{"num_hidden_layers": 10, "hidden_size": 256, "num_attention_heads": 8, "num_key_value_heads": 8, "head_dim": 32, "intermediate_size": 1024, "vocab_size": 512, "hidden_act": "gelu", "norm": "layernorm", "norm_place": "pre", "norm_eps": 1e-05, "positions": "learned", "qk_norm": false, "attn_scale": 0.177, "bias": "none", "tie_word_embeddings": true, "parallel_block": false, "init": "trunc", "init_std_qkv": 0.0221, "init_std_o": 0.00493, "init_std_up": 0.0221, "init_std_down": 0.00493, "optimizer": "soap_variant", "learning_rate": 0.00417, "beta1": 0.95, "beta2": 0.99, "weight_decay": 0.1, "lr_head": 0.00836, "max_grad_norm": 1.0, "warmup_steps": 200, "schedule": "wsd", "decay_fraction": 0.721, "decay_shape": "linear", "final_lr_fraction": 0.0, "batch_tokens": 131072, "max_seq_len": 512, "doc_mask": false, "train_tokens": 428700000, "max_steps": 3271, "dataset": "wikipedia_en"}
Each number is 500 + 50 x the weight over its row's rms, rounded and kept within 0 to 999. Layers, rows and columns count from 0. Numbers have three digits each. The size before them is the row's rms in percent of the matrix's.

# layer 2 attention query, 256x256, rms 0.141, rows 206-223, columns 0-255
069:563573538497497480511546362414460502493515440465500539407479459515554455525563433474392447522540410491394462513492487469467552580309435466564460504496538564397584536507507528537486549453470510559519421480446464481501470518505505476531499446494549585558531509481554441487484482565648493503453522545358425441506502474423544469512447524577545494532426496451512483561513443524507443529471487441563566543499498578458577488505589498499553483623513492514485400442471532513591582480485513510482493520539470459549512544514463483490490545531493439600465524495529452560481462476528478451462479441416423509566511465546502466447481513471489538530508508418420406430519515522487478423423424501542512568493516561475460507506423521563532490546560663454498439515483556562423450496437484
075:450557483584533492539457519546519430507565502548545508441466505509533452530520398581398562445512522502497475446456565514555531499489475506480402485483619579528544552546473453512524492522476513493481515491574510530498449485408507444487480423440524555504544458554399493430469492483516577480407611504547534609495459435485488493455415529566461495556477491514530476450447536498479444482462500539487471645529575501516545385542531533554443503535459514541483582553507520463447534464553563598578482488435528525400547517486493485458516509506570477599445492576492547484476531519600468483470534477557410505526493524469514417532571593436468375566598621544556485497543462449426414498440413555488505569438475529487616425436505495457525495399568518512495500553488476519407518476434581
072:435524418532459447512479491441388461463603514569510566501590487498573397492468533516514532493502466541445474464432531538572466432517462499480586422485450524465457467506575416463477509517574507404426526495492554475600521530439535525503550415502423618528449458525471569555474507551406529497485475564502455497528533544460493487477497470515453482507517539578501564469469594420588545478403497524458446509445572576475541636417504438483468530500493525530598424490445453442503546461459509574442506507545486523531546496592621457534519488539495494558542542490510481523458565598597478505573525434498517534463496546416568501460544423475517379521472456511442547370485487571536499608462509573517461497513556578520421494499456481522511408527565580400528551505487482547501481483508581
077:448572555421529417487486475448522479532425439423452537514492468425560447538465566540590538545462526522550418462598496502531498481419445469560529558420468497550504550474534426522526480498494509535548439475498532531425517501537470540436591425488460506540518471537460509454467555545482436489523468509430485516523437571441463461496487426509440470594524572517505547544484511460454544408401563432499533478488494491494516486574630488462406519535469494574482441497497554531463591462578496459437574561538524400449571413461534578397545533472485474597531547531483434501575524521542563432477481496470494470477592526556559555625644589541529516513499541500490489550434538497551503515386570491456458488482467444488430501433503450453433472518478495501566485582475542469396484367536582
069:531548537536591527488490467481455490635434454489528480468521528450379482524516587468529472497483484498502589529524405539515496553524470448525549536502536438518491414573392610534565515476509470529545417491501474494464566498553435462529468512514534473506514499580518443510504524555499471454430550474475558511480490441496389529490493467465487500500486524505531445495532475394562555480506498471514511516558472475428486427466479464530447537457412579461504564528447453406413390536519513486434449545563496499508503578602480586545472438370508530434560413522523545484591521448475483516561519496429520465482471488462503521462576512541667605507510498438488615528394552485497495386536380459552532447575578489513467600537542441432496508484484419506601533470437497452595483476479445
068:560499525447567444495490379502503554547534481555508506537509516552484517572459509444486470421498530452459479501485557562542466552456545492434408444527501500564550453425540503600516439555546465442453484555465533491566539498367501513541447502483517474482625466493538462521441408527531610531482490498486580549477520490570534492453595480549440402553523411571629481522503453566522540460481492478543455466468505531597533447509502519490529519549584421488500545446491495584516535422430552498515494544559456449434529602428514510469382495497518592525535580495574536501525470541529600497434446419509442576445467515387398462514526444415494498493390516425501502585538515482415551577487550487484513499548506469349543522510507536458470493516476509505360456561528543523466478509561478
063:530498489466404536526421543591480492515542563488436352525465453494500616465580478544513565494508530575415587578517542605410476492543510540423527429579509598497530520481556443538548490513516489435498593475480435521496494517425633477482454496550491452403530423535510446441474406583430540497515486448421519498431461451465504541484564528517438456553528488508606416367495603415504418504514491563410543548516568473496487497432465455507510478466548493544454437465519524469581485453550525408536536458468476460522485542551473574458565475440505482517476531634457587518542506462526532579473500430525462542464496542533524584478426516445469517505539489525499435491517468566500466509573531473507470500457482432503492525580383511445498427427495456475530492518487582582489596531505491
070:381549546445497463486575419492512533532526599483443435511386541536467580611475398419505473496487451514449463567521528519549516526384517542514422481488523471488491535547577508457425534477534469452522549497531456399516535444590546565460345654485535383506608474548547483507464410593551546549569535433409519431495469415471523528454472546515520573547505506540521503517442420489476554568494504445416524545557418483487481542506492501525553365493555545522433401445468477478495540424468526480550480490512480498508506570421524551456499563457399559491530524473516548493527465473556530495476488428513436476495483508500497526460510518366544411504522491497506429483510461486497453446496579517489464560419639482503509583501476519483532463458517473517526525471594530542507440488491478
074:560512434528530497520422400549462558619458568536562506458508491515475531542529496478503439472491498582474478506425388489517397486557464475484613566481408473488507547528386547550483547585456560490519560556498476570485480585514489514485441423392475492479496409502385528448554520522554579450566517643531469435513547521541542550420495492521474514590514551451450507529478561473456551449487493483557550495476490420373374530585409495476485444507436509495419494481529472443452534554509557470443458513445410524557421512541516503462539494546518499443536460495489480482523553553503509539511561409465525525538590502466546544580424449513466422463547499548478460507447470535558445480482529617590433434575421458529603529527485435563526544520518470450497545501559476555562440513482486
071:538603472561567489560459491579459522573435474455511438517523493449484532449524485490477463463466597475337505580478491488527476439473514408482559528500432497435575455447560547477476474447407488483349453569502604456491459489403470483520511432486605506467553523496540591535441477497470484454496391556388570516525529560485462529434516439562454535502542452501575419560504496507534530451465449470498490520417470394449481538449542503510486511399557502379434418522481543513570449429499479504485489439468490541558514452504494463511492508525548550526634533472450596534486469554480581455503442452522554499505566456514493631465581481517533543540504432401494513561537597481427513552540485524527489493476513459498438521495471513467398437496618553449498557537468490547501455571502470
063:525562598529498515440556502504499496484533504590419450541592481513437415560505485391532476481504514539455515455433489564539529532464455540502555528500463432550396477435580519514498491481450597528458445414518477543521537470470547528485465505485481425570608504526492479427526460572401459562390502437383550529476477522447485483517545578470383565493503523577542540482544497459510541488480459517335497576546553581498496504436463486414519441506504574427565449507476565509512550364537484444513443545511431516594485450602572509427440488560532486566476577438501501540495523517601514583507498512424414531496457454498582483471514432492553453421470504497468561450452497510471526431506492479556585469463504546623596490549491422456545505538482479544504425507549548471550468448509535
072:513459383524470603520512471519490433520499415551485432503426420541491547541555497545446466511526480544482527501508504571440516538459472469512496488549467596411496545524472537635452457478579599604495435485400462504519531513506492473520491482551512532461549451556489394436451464555483481543493528447387622493501494523411474457429516486498446452491526513521476491382519542456536447472434554466490513541425470521591516453487477523496479467539478473479510514463483571498605501459447606589557496561476509465498533529444416530443465537501519418488522502453511478416548466519599517544401534486456468426482503521526371493507434525464399505490368547474471522466495475548569450446598493541538488508518444494504594583548393512563474546540511619473564399514541497503467514557399409
078:481495500508444460581441603478478500550548400588472423637472378522504486469527468532451525503361451507469521513555496500549536529564491412480492564493477610474470461422441460481421521624556468486567526479540515509448485403452526464444500497481511476507475507498539530444460470494460623549429499485419494577476422468546461507535517597496583440501539466460477449421552549603577584479531583503430516487509507412484481474472530471500587546531561378517539522511482546485592484436488492562540523469405472588544503464526517502493516420472421493501580599549598454535448492517595417510463503489505377482476487523476478479524517469527464478533530579477466462534546495487562432519497423507526520554519587526530456509491456601428533440508495505437538392510565507548469476502459585
073:503532525499497548581511442533385460488519457513484504522516472550522532441451587495493501524520514526449576512489552536535516436447511609475427475558466521526483481545504462558522513518504467529617512537380497512541459464549594488491400456463507501477576526430576411590465474526686479474306548540524531528470363558476485554432510439423477371506507462458480553480519499490476487600374526478441500525535588538512564504448427466588565350464570480549480443519445454420439512457480540381504507453469452512452466565482530552532559546527471486519503511471494526501546476478517438543486492420569517589436563480492569510468538530496507522508522556539525503474514526511516512486506521397504577466465487409489524495453436522493545503516554535497477546549473538602438504466421464
071:442542464486496491491564464484537510503455458400459435508565509469414555441502508468567557554530531533586556487525546509474561557488476459530529570495452450482592446497543522433454495378494471488514478515527436471467509484465413468555447521447469399502633545539540458477510500486483378521651581561498449538498410526508541487549537430565528429535460521411532493421567450488495464515485475483506489524541481464471486469365576449557524487480483540475487477505406497533525430570480435410471428550513482399466432473539506512466435538455559465432464482533449507560507482438483427624551515524493509642658512500532500572501520578609502510445501401518571517519420462555526470489525569411550489522533511510522539593518503494451594567480540471448566489524553535484537551530471562
076:569522561520507525470558519576482572569501515589530535570525523519524489537525474461381499474496468550483552540439525496503480615542504539404518524572412507531615417457487537536561466629530543490582545528452470470470571514494451523507482505399593503494491536471437470599506476486531505538461513506537553562481512573537481551516489561533512564460506437513569485502479515497497547440600456538494512415401510531479479484561403529623462419521519581462518501516555446454526425484475563439481423466499436448496563448517434494510436481460457509561526515511464490464543469372445671533487409484393499529491453480520463516452502437474541538465510418495530435520495525547490538472546471463577485448590527505535601526526549475466522483521447508544336564463545624433590468530537507
078:487474471429595540535484486493490487551480478515508482554556548505594558515448519516480483484496416535537545531553465521537439623435515530423525446511495622474583496468482477510369426616446456632499543503553492624493468411528497528477434412602542454421531500493458473468500436433522504489357517528484491466549484571496412493490505516503481532497485445522571420446556496445456496520469523466490515482460554521529460626524454446532557501494570464576510583531503474513585519551635540475481530508553511532530460517559457493492513439539431477482568537541509558446563427503580495558474513469434471461485563538495497513501546450400513517487472533456472592584525515547433541478539442513591540485514587472478509548564451442509574475493538575500535648446487442548521390451601494
072:385432563495467551501573447543451412412494495430568510487388473520513571581515569471488513486512459539537368521503435460514520485571466524469469485439508564365538544498523526525521556562527441583473434427621425419547549511511527500536436482490502440497471461527467440563497425415537438608483608552540532466562563535407454476541539467547432539581377499609473573503489499476489503633541514432562489407501485485544458558557436472514430500564472579590506514521421486487490497430499529531497551588589491511492605460501453459510530539402462455436472491511544524574515466528479496523568576555492526523576565481480471529491502572499498545442503482475505504437562464494480456476521497517461422560513582548453498520515443449478428526494549543506504560472525523585501578552520515
# layer 2 attention key, 256x256, rms 0.121, rows 206-223, columns 0-255
088:526539530465510607595445528455506509491456530369546468526335559563540400491530585461522503551512504445521540580501451518534456470482491498495450478512511476449529447486564515470460474551484533535486569525521439561537534484526498476422557517555504471443564502416565519515450480508565515549547476549505465443410513514578590462542518559519531411573380463518506464506530554596468562613420560548402530482538455416487497481432486493473503606452600597505581543597490470465520556548461448540538557519532586497534499469587530553476498545461481431458490492416523438489479459533470466439525524532525521531526545525526453498414507428477608444471484565573426548398486480509529469463425457525466505528468513487572575484586423515408516507562491420520537418544444394495471472478447441
087:474494515488424546470464504472503437554466541468481472429439533522461492476429439477546510371580502415512407473531462469467522479464496550471557522611557479477498509452591541393441539508573487567565538537535429523593457458502579416560404607504435500418540492464520477513467462409532462481418519467460538416526401492551482410459486459612554469544502499533479513541470510519545491528473516512488598448561530445441537451474449449584480419482521507490520513544601576472537464474462492401586542473485461525497527567505420542461573460563571554528529521419531485506519602572477401499539518508586469555510500450434430444449404496495523583561516600537582510501445547557439458451567507532515542575547476464534476551458481494559467414440526505568513498421471572465536513426548453
080:524555472616516445576429463480469580482471511512563436465519564421424481508469514489562465455510457448537444532492474516499473504453656524518446452447521544525483536517493402486450523464489482535585378442563463589533473472453439406540521508506464472486468569518594442471589457552513453538520521430479495490545466529503516507507496584545490469570569582517559512464558514472616535496604549559453583435508435454561422473513537474467497513478450545510436445404602615439471512468429470548457487495449441533462474505470449503412502492495516466571565506493532565472524395520514434468506478442520461517442517449460541453556589549543527528482589429433446486596456575429489531478473463453550511465469460517524548367392504480533490549501543507534393548575499544425462472481394490
092:458461557550453516522464562581452573493487488571522588538425499520551547460418552467581535560490555500461549451504477420521464547499470619507499467439462397536464526527472573503495472444532411478477610441442412483469502435551450542390503522502455515463440437501405465483552561512480484519527486491488476518448538490511623464579554447557490460542473563502488479564530535438535498519506529463463499493585455470449533494496553503457503573459528564519553549567487480551440534423510459595390532542610545495511702518541515502518519591485516472446483478480489457511451551556519480559526517574462534413539508487441488475552444432511526469468516476507455592558554494460459469474572538544529547452435523517515567508630366494511508449474555392459537478503485451556466535433622414
087:510492521426409541509457399495524503523456482522587540457521526416537471504473422533597475509455407537441444507501511557396533463523541460493500483603496463559437447420488579509462488384548511540496574590550520487502474513438572390492470495660477560480504551482453507534478530420505536487428485501514619536546546500482487481537528438574551511493486440517439509446528381482478503488507554410430490443603475527536508386543429523514525510465586495457507500506477521584539520489478517403531516508482453487470550559460471565498529549476502500504507490453443569522523507512579476500393447565526439533534550514512515546511592566501443608481537479431570330481403585569578482500540475475525470490519425521481503574497491462407398500467441564610520461463469482494514564439525489
073:436437523409475552429666472499515468522554510465435597541425388499520446477494613456436559511505514556461471494514527550495513568455350524545458595559534474483453510530499561509509548548439490464436517548459517447540495480531536541498485424457537476472477487429475557476451514463525590549482409583529511498446546524545403554457566423499535478491394397542462468557455571556426570499483521478525470592572499489386566488492489532538445566589602386520568584533450427576471521544531491479489518554486450448492495434503476567484575469454438457467472448509436440464452496510403484451479447596498490525551533546544414504542475505468543468520475571519580477486514492532569460495551512548502513490457540509495567607605558518459543463463492552478579512469481491553558525518561531
071:485442511438514489417582573452521440511592489403444583549393381556564462446528595511413532505516515510475502502511494499494517558482317507557498559487519477463499485537537534477549457573449502497381483504463577380456549482509477536411483479491544487488484480453469581493439556520539541495501511568508482534488518530516441524511536482437529550468400467478414531586489528569449506505422512439504435546473566512393597463443438565489477529532528421512536524548362399584529441535567559502535517495541545442494515475506546520547497477498440485397420448572408375507508470468452518473486510483517500498528490582523425527511391434494534398511415522494526515468560474487510517577529476525455529529420573503529491582581519526476599483485471487462588496521504451576516546542539505
076:395485579396500521445556492461481499481545452441462559544423380533584426429506587489418522570500535560473535455511506523473511503507401510517487599605471486500455472520526540490505490502517484468400541518492546461496536572500512515417505435430498507528480487493452579432493534492538512516468431583458504520458504514528472514480567411463561541503412466467406467540471492540397530498445510478553440545548583544413561495435504615483446567542591396563510524579415406600550514549567482469508557537525481425528534500530550564545503460499498533419480465511460458516491553459456497457469480602546491579504570580547396552456493438470512453528429562515572457428545497485496540551561496508497491545444535509512483642587524481466562463460509460466607511486427473627518527467551533
088:529536605465430500446477496502510498489485476501543505420466511500580468519441456409537488439475529446474525445582504496405500465566593472490519434606503462545496461492519519437502437474457477589580560520523494529543515494473582439476489520536403530470592518601480461517529445417492454518410460507461614506501468462469541457491402395618486477531537530525447496462530433584485496487437503456484546477462524559510462434556530445559520544448473581497441431567492602495502494479484481370520475414496436509563549565428500419450551577647649520528594498542504571480515597464488459564459443549499436482461530503455501502501497417454416573427537615474543503552423501524439482489511461464503588498537499578539431501465471537545471528449534538585504440476500494465509567477483451
073:513403466465500496557562513493536520508583520507527609498433396532490454408558628472343474567487550565549575507493480561553517528440408480537531556460541523485479484505519488455465443551482496440484412469383540510516525561514417529433545522531585500422535481442566581461518489592492537503508489555536455585476538590461447580539576557403469517479447444377476441490487511452461468534480496544483452489504491467470540451492539586488515561515523446511497593541447349530523523549495465563547544596484556440464542455566546565558500494428426413509466482557484390527461385507527490478569472472490538503511510549491437518487491494507531441484454520619401501435512573382554515514542452458510432504458550548526519484555497539428533563500510532456468508554512440526545479548519501
090:506538501459431512487463394445456515591408471484558491420537549492541508571447450463602500433482441505447395519485409512404517500579579490490472426579471481505493513468478516540491489414506513543597544503544446543563528455446543429531412512504418534500498552578476450522543521419475524528508473519479597470530494420509460485482480455610540445528585499596534479456470448497592576451530582493480537481516456491522480435568500465537535499366587509473487461542577604551553554481535543383539519473459448468457529552483508508490532589517598566466546482477569560445521488553516431526452442549568496540500505480469512488514562491477458571507547523465621409527396548527402426518572461577542529531558481486507519589408476471557423489439475586584468522518511509472524546440550486
083:507564457448500459563386484449422476563490521433485506470465471532546578470533498435476531459577507511389496573480474570475471475496417490504486561491452455512503548455506543506532424626432464567493513531460546618510512551415563520523469511515458421432439609551523523505412494543505505509469480553445515515499467444480455534422492464539426454503450432483507496547548618533531577670491538467518505465481464509415499463572511459599439579489520543546501439559503545526503439486553505521571500495480421515514363492616490541464537539564541572591448523546573437520417484499500411501631443499589516494504490514578477443482495468483484555540533529499572479519457545504464425449450422563519566631499580480610506440546488437478512481493494478485578474510549504486535483581542499
086:583559474575505416579489528465482505386464521547512477531569566503395477433521501528562382457519507406464479536462519530516465531431509613525495469440582544401561543463555480565439444508485592537538428464495438515454532501520450580554516530529473472498489493541533488471556435570440528572515509454535378471450451499489499568533502593478494456527507590528572433559607590453550487560492539559432470486447507463563525501476515474431481496530460537544509474477559609411453478525463523551392441556485530543509449421602432541519473498555530486548516520473523496504532397554514468506523493432509603448495457449418519477504495538537524493501520432480375513504471509530464496472442499504529492426430569506534546339493448449540545575529552511508475426537484502472480454599359491
086:403490508507522525502507419441516432564518436440480512531369514519497432595558474451504525450515512529510573492549550486461519431518419492477522513547547506496491506506451586441398585485465568512421573472539562423526523468486519522429474505480486537470462482399492507450474464517549483480521506511482513425605470483429520452446479445501485513558403535472489578457495411580475425421534464417526579489564452535399498551499455546507512489457521452484504575539462479595496502489589532542598506463458517456563553438468546521473488491503470432375489540617413473533532482461479518403473459504480439540570477506617379457473507550455537450506558528533537416477478491484464561440523449573559470603499475523522526608540493439489482433311417484541543480469468528533483496569587535
075:490408518510560479504462465562529434523547522426463645473450397560489513482499602530454561614447481542398484497496508520439540482484433487472489551492547527478477494570518542493554469525475459437427546488436528433445551493524478601479502562528516522516518490477406495514515531542526595479478468525476531555467559515415492561469479507464474577436496482558410470556476518483470474525428535426543493532433521578518581465502533501483538520473566417488523438513382356487575616507555507529501547455482640518502618499499510535621466485479525449488516428524440446552498455461515587433453485499499524451535532528559459519548489435468501456508419530495511491372482410426489543567540472535447474534412595504542509537513500439413524481526540457439576550494423404587491399493563466
085:540480441437542559416574459482618479526605495550526507538422399472501458495613547467538523450466455502561447564527612542452571520543488539494428503533465544553558462584503532450557505420476536428459497536431518394518550563528484466462467474532613456498567483467551537551455496550503595508452450536577480507495577485526441500527565489407492489483425417468530485432509515552425514466521404455488427528507451458472511464454527568466459579607503413508435554414453428614494475536509511486548540546431505416454433426458422485506405480467495439481507469482466553474442481444525410480469513457459522578479577523548506501461456421372505558469521516489557450446545486457591535568499596513458519453561455499497496536588529532461566503548449522484533472458490431538474507596479559
084:445409518512469545464573473555467484536557532463524573580373415508618473399559550530448479557501505494500564470521531577487538484551369514496518547510490500526486528555489570444539481512475471437383401517474571377471531455531536462365512389485519503449516433465440604509452578465532481550526482500509404578493581484525440539499523436442451506426368382485518497560533564487430485490496472453532469495577504442429583409421457497477472580589538468491521489494432420570421449540505501563468489575508509443475538409516582521498532507426470479484492465518486463503475437450485529549456513483447542508521508586545446537431435515443568445541408453451495437436516510502608456500547527487479536538477519533476497556569483456432518469493481467474573525490503525540488573547491541
089:527421465524554480444518534467485500524545486502509484633446398520553486463523480503414555549496592538536510487529549537540523542431401428450496594524496580533464443517465471483517462533444455478397447494504581449498505474470538509352543479495584415527411453441532613475422566538514482508543489547546441566469519551580519504496566502455533552451403450441484537564526494526429448538506443543471477461506527468433585491440490574516448598595521441523504532529366364531480479515473495535494582582524478507481483495507533485580501452485461426531455483506484386555472444448469567446406535500462508517490497598554450554443489457469575420520460501532513540453562543439572534490529489461495457554394533471464480536573482468403527431550510468519619562520477483599493514553455513
# layer 2 attention value, 256x256, rms 0.112, rows 192-201, columns 0-255
109:456516556524547478555445382476520481459390437482537554479532504465521451345503490531445406528478516533554459498561518512533473545533470441508550549534441506530601416557515615449483460528515500541467442487527425458575414514443568463464406518481531532616572527534514543504453441473466481506447504592506508440446462506544554458545464527455505594564585571518521470480451496462570477448489466551507510536586505483554531508526510517474480494588543437546481568524461549440454481443528537509475542514507499599536515469527449511545478507448502532563569496492543607483493453361498538545584494460590441480516493503535470483540472537495478468468526544441561525511470516445441493610519520492415438573422472574521425414581485589363569432525419525542517397499547414485382445506479470
107:462626480443405478518447478478583500586472507656495502496560458515559555414542592515583533489453504495509476512584542489626450649541522408556536546491484513511501495489497603472444458493457542413448509508467383486578509482480501505538507520428538533533479447556555475524556432473556513489430524578561489503466491543583443484613524547492519525532504487485557522536502530453544511465545482444629478490416525515621625463458449496497536482445557505506529549484489408456483503505507493481524432484538427540542492527476473533510536635435477376557471480538449514403539498475472497424494478505581438471477424497457507586437457496408515561459538465424538504523501466501395615594501563462518492505544454482424502447468549464468440455510476497519514519469548509514470467472458582
094:551588537525478494460558446472458500520465538511580438573439483534520532488433527503515437501496448543451461467419520457610504584511548577528485443476471499457511548458468521596566500513461557447470581499636464604476473477547537495496433528479424477545532551517412492535477478455437468468534554511502557475431512465471496445441553491494512446489477442419418537477527443473504539484475584493522600577540597442490500558523479547552486541502507536423453574504459485522515470444472458477556486520530556547507447464502592508465298495624475548540515517465468530437410476449538473399456478477484542445459464550472517588479576532498518531571496480417540493456391477465508644536526530538529582452468581482512434462574468483439402551532484606484492433461374545491595479504494506
102:499513498511524425512479572474404531447450481524411507546492547506527484535487530499506439559508454479493571555555546451473596403520413447461375501553542436467622439506554552502552413487626511505515494524490510496459485511438549440444448525508540492432567452545431568479505496484534510543530423499417561492476495537503544397468483493576528576469583516520486450523394448491585498523452530517543532495538418560583445438475492550475446448588520389540435417516428540510432533470531509556356595493546416567469537471468440497512473497496608524439517601510511553476485442388524528561556501450427454550460549508519461506468485492501566543549536481541510479447503515527515488526487525531646425542485471515486518489482556548415527514513545407510558461551513398517597457405475459
102:591494507496490485486500473555502495526405587510420489432521578467521458583472564518434479527505439483520590588447503429458513500559442459500451543493568490384551543519517489525577461547550452536605484411538462506443562469491538583489485532485532431503471371495476580532431522462443435479486514515502524509522519497470489457442537514497528470467451464518502526559438561498460424467514574466541520537526477460554412441492439436461469473413574463453504435450404508519475464477558516567448538518526510631502496517501505519541486477495548443418478448519371559545449428443462455554577470518507558591502468431500521460486443382497559523616430491491563498501506457554529456497447569495597471588467456611427488542482481539550480581423477485507520536558575470454617582443364446
113:468480467425445546483596597464583509581514546516483420516515434521509560561532497576492566432514559534389530582482518469448461505467529538549531448508552576471440550447536506573435623499502437446518479543490471594407505537565465526488502490490518501459432537538431410517564499459498520524415566508585446556563552435512551475424604540527434429447491493426512515572523496591524531427474510482516488464518458577443467489490498600525457562410536474494469527505415466452403540457426501470528612466486542443511466483559538548446442544434454511477567494507437516508572538548580435555452439496509548512487448419439502540545567447491472519575458459483497397541526543498424464508496489493483507489527605410425496591505567370574443500513510484527410580510535518515595534537492473
106:527500488484510583532517417584464548511536540528516511480549476472536508488485506408574464532481527534586479492461445490529485498497476423454457520479536516480497539534410543483420565503494539402460644426429539458463512522500478513425515459503395467550508510513473456569439465513559415531528408487590527524521447635464485464653517408445617512520488542411581519443584523466537546469466406487496509479572463549553480492524516526451464445403419523471536475491553491533557423534491491492501505507627513471525514582472484520580550486491427573612519492507470543458482464538522553490511576541604580529489498450513552438463497440377528517467489480461494462435448472474496562493496534489479413494495490520491375422506494415459384586465530431356527448498445428499506500487529529
104:502482472435558544543544463397502472508425498481516571622472451494424546491550424473509482464523477475501442573484550525521437573442556482513557519499513461563489430564467481455474503539459601505466517604502543396516485504503529474496471529493539485537525510528486479442517540507468531473544468402522507500533542531469479564597461514543524439605491442502442441446464501437542538528488527559540458502505472478494505521506453492392424518545409452568547519582611462496496476406514590424564499395509350483524453335579520444588480432516528469501498515462453449535473467473553419436472478541546522473516511501504442468501542561524582460611510572410488616509450511485417446454536505483549552394504533472565517534489463497397487573504581633468499521533417523538477440401513470
110:477478456478440451517453595547470482551537498455487593556516488511503573531610461518537501484514516509523546415496449538566504508518577566407540545414539593471527507450426468583505563491510498435449534586510509589630523455599496456457540570467479535470478579474481395499504523528586508531493499476564561534506565505468540569480525444442490547504362569467506519519562559494454568433517505481520471399513498507494491502548442460533424517523490402453589555459594516422518518465589484446472419435538561437584493545458456474430459553459480568402552519541471540466491538524479475525490513519592563476561498460519464426567558560480487502444489538400539508541479323522544462499531475459486552481427560454511441453493380417542511534500474574532471467498374538497566524513529489
095:532488437520496514472497409512405449472446492466470561446466521434521561473525493555496558478494586541524543427514441524441509504546559616550522496511406551597529538508486528503471541512466587520457547493463493529400497513493521532530454578449569569530457425475493545503479379510581526460470580429449408483447467425528480477556534515434448443484406513550467556457624542567432483571432398395474531431461548482534516469430531509473526528454502520508471491501589491476558489494479538528517460427570597453531465561593493444467539493450478590446526375479382464585515432552525506513456486543587428517511485463504488551430439561531456438479413545480596547534499507474494413513437513497465520557487424510466469557432577566481502464471479501630438491419563452443483566491556505
# layer 2 attention output (transposed), 256x256, rms 0.101, rows 192-200, columns 0-255
103:553529453502604511471536542463485475516560563470550513424474522548489517601487449455578523484544482460489495541482483506461493472579560578438476366533463492476455514502498438506503558467550558396473532437480592407450587535605523468480562461462503529399493571525476476555545562495502483483577502487531546643513532503502478481467531490499481470479445404481453581481482507529427530621551445473529467418394472492498389565515471512545503490439446516521396403487493464521562460556526475566494451471482471437478530484466559511481510515463540452422355467521487416475486600671433529456461569527431524458455475542504517541458505525474484487532458540579420525531519534578555467464423456536559503479562522525501595514449546482560436525478633443463514591465483554530512577531524465
106:456438478555566543440508545542442520510436572371525505470506487509491422540536523467500491531479522477472493497403501483417538390523473504456460480470521519480523480479521480561517539508470522548516494463562601494467514517504566523552432481528435425402567468488383525497461589576446487561555501499429453504485499460450555447531513484477530508506495515471416523447457532533476527501456554601379471481553479401405362490486546553525525515541471528498440424502458545578479491503532463505518565557451583381420577482534510441522513497574500484522578526486497512637477500587538475568513527535467521528556517504503576447551498475599457397474446546540443579488483529525532378448479392477475462462416524585607536563479537488581564495473572494516461394523523527576470579594541424
123:551503463452529464549469549515559483530510466384482447363520473488521496427472528489515481482518518419488529467591505539476471541466417440519430549521557517544526482491551400407436491457532382554548451562409519462462570513419538495511577552563525462504464499521540461503540501525488477556452505460604380529603547502541586555578562553509538509508420469473573525574489517498509417474431386422536486425514423547436469438446470396502444490594491498568558456557532490590550517546455501544458527425434448466450509544525457496520577554433480475490475549515502487572530494518436547629482514552471497631475518470580442443599506572474463502405463521488496511472555461585487437485513509454422431510587496490487565525475565543545527433526532411544513542546486564490428507475518504
106:466501521546502491461513373520579462532495506523582506431479463528475581438518388516535513538531506487517478533485409554431437473580526575553619501517385497529456546505450442466452587512369521458492472457479508484528475497582496528509589485449507582512482522491550455530469488501464523419526577551570455490514491436541466630454493456458409422575504402489495508498579487444454489510501473501483510473514506414476510566591458473526441478460525566448522511519563503530527550552431564464595435477467608488486510544588551462557507507524427490487379357547473453458528601570443492439419539480552442440510481495480546519573474478490461479527475514466543483538527505450450553548551567481445510556546446467537541466507471450541454515489522560400446574439463595549413585590511591
110:430530542455520518470437493492419530457635453478566536590466480483432543448495397468538537389495560524483471512591507559492461422522512534559516495542437523489450494510470538476450540432483520468455469517425519557517452516529423400488428447441486564507501588501503481501506451475584581545533378497548513485483523531498469557516458474489482517540605480491488493480595427551553541536447440499372454472459477535416577482454509500489469516579482534530500547561599554539501582513427472494526551563441523387494509452576478493434522518520474567547530568482571532437582526550559449431442527475482463452488540585534479491507487570498459482461577462423458540483475537438481534442540440517396541469574519459569568397581502412455491436529541549520476474438469510517401477614638567
113:548525509525531472523412428532399548482536387424519541509484559515489393451476542371536502596509474413575461344469537464580543475469505430532467519495527449509574482564452538535517489484470562558494512480484541395601427446479570458463514476491493556573498496519570583488413483515514420536477464441423488456505403554533485534595460541496581423485546555556458518519447482443508518578481551482454516476456522480464550515444614394483557511493566515525566460483586509484561530535467473579462414545548466557553473506424429479499516487597562503538460493498516411500457460452479460430540572535517492507524447599570542409442500491531572536418551513554510581433488445523504523446463544511411479537443469557561526471486454549555551446503530459493555397494450464563440481549491504
101:486457486503479432483478533399502427541486443517530410567408479506515411495548471524502548411542496467452539433542563456451494493519449496568519507498514538508553465498555413570529373536477424535588443586661455596574553460432575462541487526490593541436476430494537549482543500490470533462444570550446482479477487365513456552359500524528452475535465454555409449569453503489446427542549562553485486532490554458442490527530457494552521551538509488591439557568444459445530588481467535474561492567447472517449455474504510513454418521510501423386493571509567450499475474495474494480431457547406463502452484560526453590516486578576514486510508481546443479491556437482460457488504470500569545471535531468536577546542502540487617429523477574587464516525545614504420539561488494
109:530517531560452540506473494599475541503473518562481400427508458575564506458472516566505479527466456542537536476528455416498547511496466553440481484529508496514503558496533497487465512540483388476498504447449472533481499537476471443504593523529522490430535505472515547586548464506518502472447574487495493461418463499559496377410575501564469649395518485466542521510478473531451498469502548501528512481480544505453559515413527437518553461434541544437534454446359539497517543484495429481437512545472654541486510570432564551508449558508536459447550439576523579415470568528488516603531556485535464567445549492404527576500513504461425490395523505575498442436483498510610522542483499445482358597474443461465584456506490516605502450553368427569472494517500404455570590554514509
119:484452496483484527532565516487534563419419521517493404428421541449470387523393559507550574536497498555489471545542512440526553502435416429597475501518450428530464413447454555477497501503543547584501517410540504553396571627422463524527499496503518471470507428537509626511505457482451384450485539473456481468484430468503484461514523578520587442559577485489490497415452416569506429598526483503533539509491558480444525441470576522452546485485491556537526509607482549514555485514472422514539593497449462548474537479495502467484537523555506413550502502473513445540511416409527485514517512478437512563514481527474528612335424493529544514540515472583500535522563606467505553469470432497559459488542430524427483586429583517499496379513610509462580477517561474482515491453499510